{"attn_scale": 0.177, "extras": ["capped logits"], "init_std_o": 0.0255}
Each number is 500 + 25 x the weight over its row's rms, rounded and kept within 0 to 999. Layers, rows and columns count from 0. Numbers have three digits each. The size before them is the row's rms in percent of the matrix's.

# layer 6 attention key, 64x64, rms 0.217, rows 0-63, columns 0-63
093:506506492530460529486489514543535445500488560486478475465469493498497501474489461477495485469467488485477504485505491471503457511523481548515507495554480531503505495498511520505507469504555466
098:463494492489493492502551477506519556509480517501498557514504529556518465449519513445513515528444485490536483505521495507466526512472502506500552525506508505503492501480497499507507516464523513
085:528519483469490538502513504537465485510489513471463496522493474518452534537485530540489499462492528483461487509477463479511522487502522535493529497476466454487501462510521525466472492460483525
098:465485561469440535470508516481493500528478498517487498518504531503498466473482527489464533498513505515497480473524524496539516521469489539527484557492476516492487495487495487466539447505498498
092:441495458475503496520507492467468511501499483480486478490477485453451517490506481503511465471465520539528532485487499540525501520472517524528520521492503501514498472559473464522478517488506454
094:463556507436476515500485524490512516499501503473513531469440473486515503536503524500486527523537507492489502463478534543460472531521506487478533504495504476515544468513515522508522509514471497
085:509507508546517574467493499498464468525537520496493523500535508500478487548517492470471495499482452492516529474500474486503476504497521493521445457540525523520513480516500512504518548487512483
094:503499520504452534523512488487556467485484488518536538542487498493460494487533525491527494467497479473537507471504466490495522478518445492441509549472490480516500543511494472489515495508484500
103:465506488483485485511425529459493485520532515491506507466525525503503510510549479513509492525498501513491474468534515455519499513513530483530514497494517445495469525501513491478510467473467564
085:486466481453534480493523504558482469519461536474522512489505509456537481542465476460518461504533474538500521503513492523515540510533501504519534495509512517460517517500480498466502484506516507
105:492489541486530503487498517558486484476547512482516500504506483468459468438516522495507469540517500442525477471491463512513523536489536491541505477471498492532524492489505489501486511507507541
089:522475512465470497477502476479456470471532484533463523488496492505517503491489477470490522483512509501460547504501506454447496517526470484490523502487446486482471521559504466524506510499517542
087:492496541518488513521472515505494490462480522497468497459504489494488540452473479502538505509524448507542538461471542499472558509515507515471524474495479523489480498486524499497501477489441490
077:497496499487471496449475499507549545464503530462517483525521549438474497487554476512523499521506499496482504539494466469524495480509513476513508494500476445508478491535531521490492501510470500
100:468509497501510508504491501520532472489490505457502528488499482488503520500530537501468553503465492495529468494518458524477533472506516538497464522456476488444528523478514456520456548484507503
093:494470541493488523477474496502504496499538518500492510513471480529550469492499457534478464451557529546489517516460526476481528505490500479525453488470505504522498499490483490489543543491484503
090:526490455516468496477458530507514540487507497511483528523553494468510468516463546510493456462485481536535469516494504503476501471501472496501527510498473496522528532471512465488530530490491543
085:495512468498494438464505473536509503508493515484482514494495507551493450504523535544471481503539476522519515492480476520534421487486490535465523464499497510507515532532487492521503503488498489
082:512505526519462441503506503471519520505535547491475517492470524494512502504467506480508485544512508507529507511492465486502487517511509502477461505544461506415510493498502532471531491530542517
093:483515475507519499443460549536466496525516453526499463555483520516486485472517478531484484506476487496503479481470491499493520489486504499433487489491507510507507460533458524525485503498502542
087:524481482513494529503512489501528521526494504501505496472518508503545524499511466482510484452533494503484491418486488488515462506468518551491468520544475491540508517501499453522456511488487543
093:529498545498505535533471487531508473547484524551493508506517464497533489517541501502514454528492520457488498518469539482514478493491443505498522496477482524494518542511531500515474521530485532
090:495524512477495508483464494500489518507481456491540561466513482522489469445473523485521495444474525499514497503506502496492494533480464547487515527509510497477462531545519526475476531472520483
087:506540542503522490502489510477531495497451505473530517541501570467516500482475463481462475518449494481528528510480494526532505492493532520477556469480487509495508505516466505513493514521473487
089:517496504504513445528486560509520527502499489496493516467501476543496576533492474475497501531489508494479507483489492511525508507520493505519504541473518492546466520496469486454516554497536483
106:449519529498535480452493474530509440501511489478508452504469479504501490540486521502541562506519510508522495505497477451482459511475463492547516510515513506476524529513480503484505490502513513
103:451492551494470463521471530534482519536519499503491542498496515518488502528500480502503520446533506450502506536505544526485485514518494544503489488501513464519469460510465491517449493513505504
088:520534481495463493505530478541518539498504525467532513527534553499497529487499469529536499486513520537525467445511526467517539463482512466474514540508516499518486486512496487514460509525501487
091:502498518476526490511448465489519495487479521515482508553488529487452480481466507454478506518515463516501478462505516474495491440491560508478488523480497471500481476501528536532485538509520489
089:539491486559524501517464498501525521502499496515465502467457516501475467472487534456475489512500502527481515506523493441526524544528482529504520515501499499499545476506449524518482507536479473
096:544462512479508532515450487505479460539475464470490497482495503518517504516518513573511505533544491514528506511505457530486484524463512504523527474512521494533452483509497500463495507500533495
092:518503497503521466491526540466426492524476492536505488522498545502496513512503497509498476436503505508543481484530521437484501541497490549538480519496474481493506485478531494488516516495485480
106:464514536472503487486504524498506522545433547503536466501528428486520482530497516495504449502478501498494492475480497496518484519533477522483510485518483472478470500465481482540492487501486471
111:514474510482443489475449511476443498538529504508487484518497504501527486526449477582506518488505494490479490506505520505507480546507492509547545524506523514522476496502481499482506526486521520
113:524555549544472472498483508512467510487506508535457504500508514515512499472496514520532517480505506515506489520470469433531464533499441538491485490476489501497500478493521480538524471523505517
119:457546508510533512489509490484507535509468504485479499514522528494471532448489544522503515515513462471484447506543468501529480466527475492484511542486485478500529506526500491464535513458503476
099:518485512517501488528495527528510500483519506463526493480494440456477507523529532488558516537463449473539486486483492483494492482500480463557491481472526500520514533484495482476533487499475511
114:489521495515465525482530490455535538516499548478499492469480519474511464462468490504493525526490467528496501500534452542487494506520524482492469502507487478475475490500530540492505476564477529
119:504470505473514502502512461487490454506476512533528520497523532527528528523495505525554524515499492469497507509479530523511444534522500542493520476479486552487499529526494507466478481544453521
107:508543495505505487505515460535494505498481501476503537505503519502503480508461480484525508484466471516490500441555488467519477491462516488517499520517483528533524554464515490476459483515553541
104:515505484511490534494497481515471496506554503504476520514444475514515492440505490477494493555477460469504495514526516510532457505487494466495497510520497492515487521509515506540434496515448462
110:464487513468544507530510511435449514506508466509467516469506504505497468518501483476520562501496493535519473479481496459514502515548484505509473486480477467508525526487494506497461533538522497
105:495494446491480502464532523473438488453489541575511487507508489519506443526518533497500481481487551511473478492490511488508531475486484494509487474485498471527533494489527494495491479478504503
103:480516505472468459523503492485480506517515547490523486528500500457511517495550473544472499505516511501535504496510491465484516489502503511469456515491499508565511550497511445508518530512442494
111:450507539467501482520524460542481479532508487513490523545526502503483465469503486464508487544491517490505478518510495523449489501477445492511495517487501494470452492504512532486545475504491543
108:539516491501476482478455513496476527475487504483492518526491564489468492522516539443494503560427506492531541494518478515515533518514506498479530496481510478516499476461487495517504516486498494
100:490511474517528505493523477472484506471491474530525494497447510515495465513438537513489506487543491519519499554536507495516512546491484532481502474543535485498511500504469502453516444513517493
109:510488487516510497477521532477504474490547473519507509516541506504525478482452513513499515479493478529568470462504491512517518479448480487424520475477477522455493483486500470496508531505497505
099:506540541514492487496487484478463531540460487490520493530473510502505493535534509518529501494503502518493451532522571489486501497490517472535483485473499530474511481494487505560492473480481446
108:534484502523528474507485497527504473546548527483459479488467483488485478504507473507462516509506516493485459551537495536521509493524469506548480434519477508500491484475486519455498516525504488
098:536502537517496498542477495464465479498504548504519539484503456518512538519469493490460504529472522506461484527481537491485525479478490482468499486480526523461529541498520497461472471472514515
099:468517517505532554445484500479545519494530504480471515502504499482534535485496480440515477464484509548477492519509486509530521509477514531499522476482501518535545479499493539501523480477538487
111:502503473529537488481465481459475479500522475469536534513512491504539488532508510512532481528528498467445532494504450516443507503491454498485514504454496470548481505518511466488501511499496492
099:476505496482531476494526551512462489494495480446502463480473485476513553542455479538498494525505550509466527487517507509500476498497495529518483479514510458463525479494530497502530450505489496
110:490538512462496495495470512495498451523501472534473511508500502536491527506468524490497519498568482533534565519504534469486490501477524507507490482493503449519497494493520523469496442494463484
106:547454516495481558489478480502470497488479467526531463496507505508498479509519505530461556486473471460479527456504507502477537524495476532475506513491477481529488521480542513489498461499523498
107:444484477532506508508505509468520482503482522504480485481520479483454499513498476478547545499490544467497519493553526500522524482452516535503538491482515479476512473524503465552494500512484462
102:483514488499503520476493527514498482504527486530528488536588468530461516498540471548536493544477520516484519493529442487490506518499518457487466537497511498482516510497483511507492484481495489
106:512455494521492516500501491518501508511447481488498543510499482457537437463508511529523499558499493517499504486486496466483520465474489523527511505525512535485534563483512501533516542492490518
112:460504522518531507487525562511462493504502474507493473476496531507511496502475476470475492532492498473483444510506451525484489499459553532512506499508529521549488462474458505492518499492464487
112:476494482496483514492457544532495448525485469540535496516511526490503515514503513488488492466477471510439444501491482519507527513526527501489477474507513522484509504530517451547545479506489525
099:498496513501529509542498487527471502459502478503486482499480518531494486498510464533518486487495505517459513515533504477483450490525530468466555440461483486513487516491535489520542545514515460
109:496475515510459498499494498532503491484507471510526457492551493485504504499506494476473483520526479511485516544527482482531497498537475500504511507454559552483505522449497518514504472577502485
112:497491434469459477500532469522527511538496516444513532491503508540508496496516506520506521539500513507525435459521484512488482497508508525508522512520532510531469511488522520520496483517507444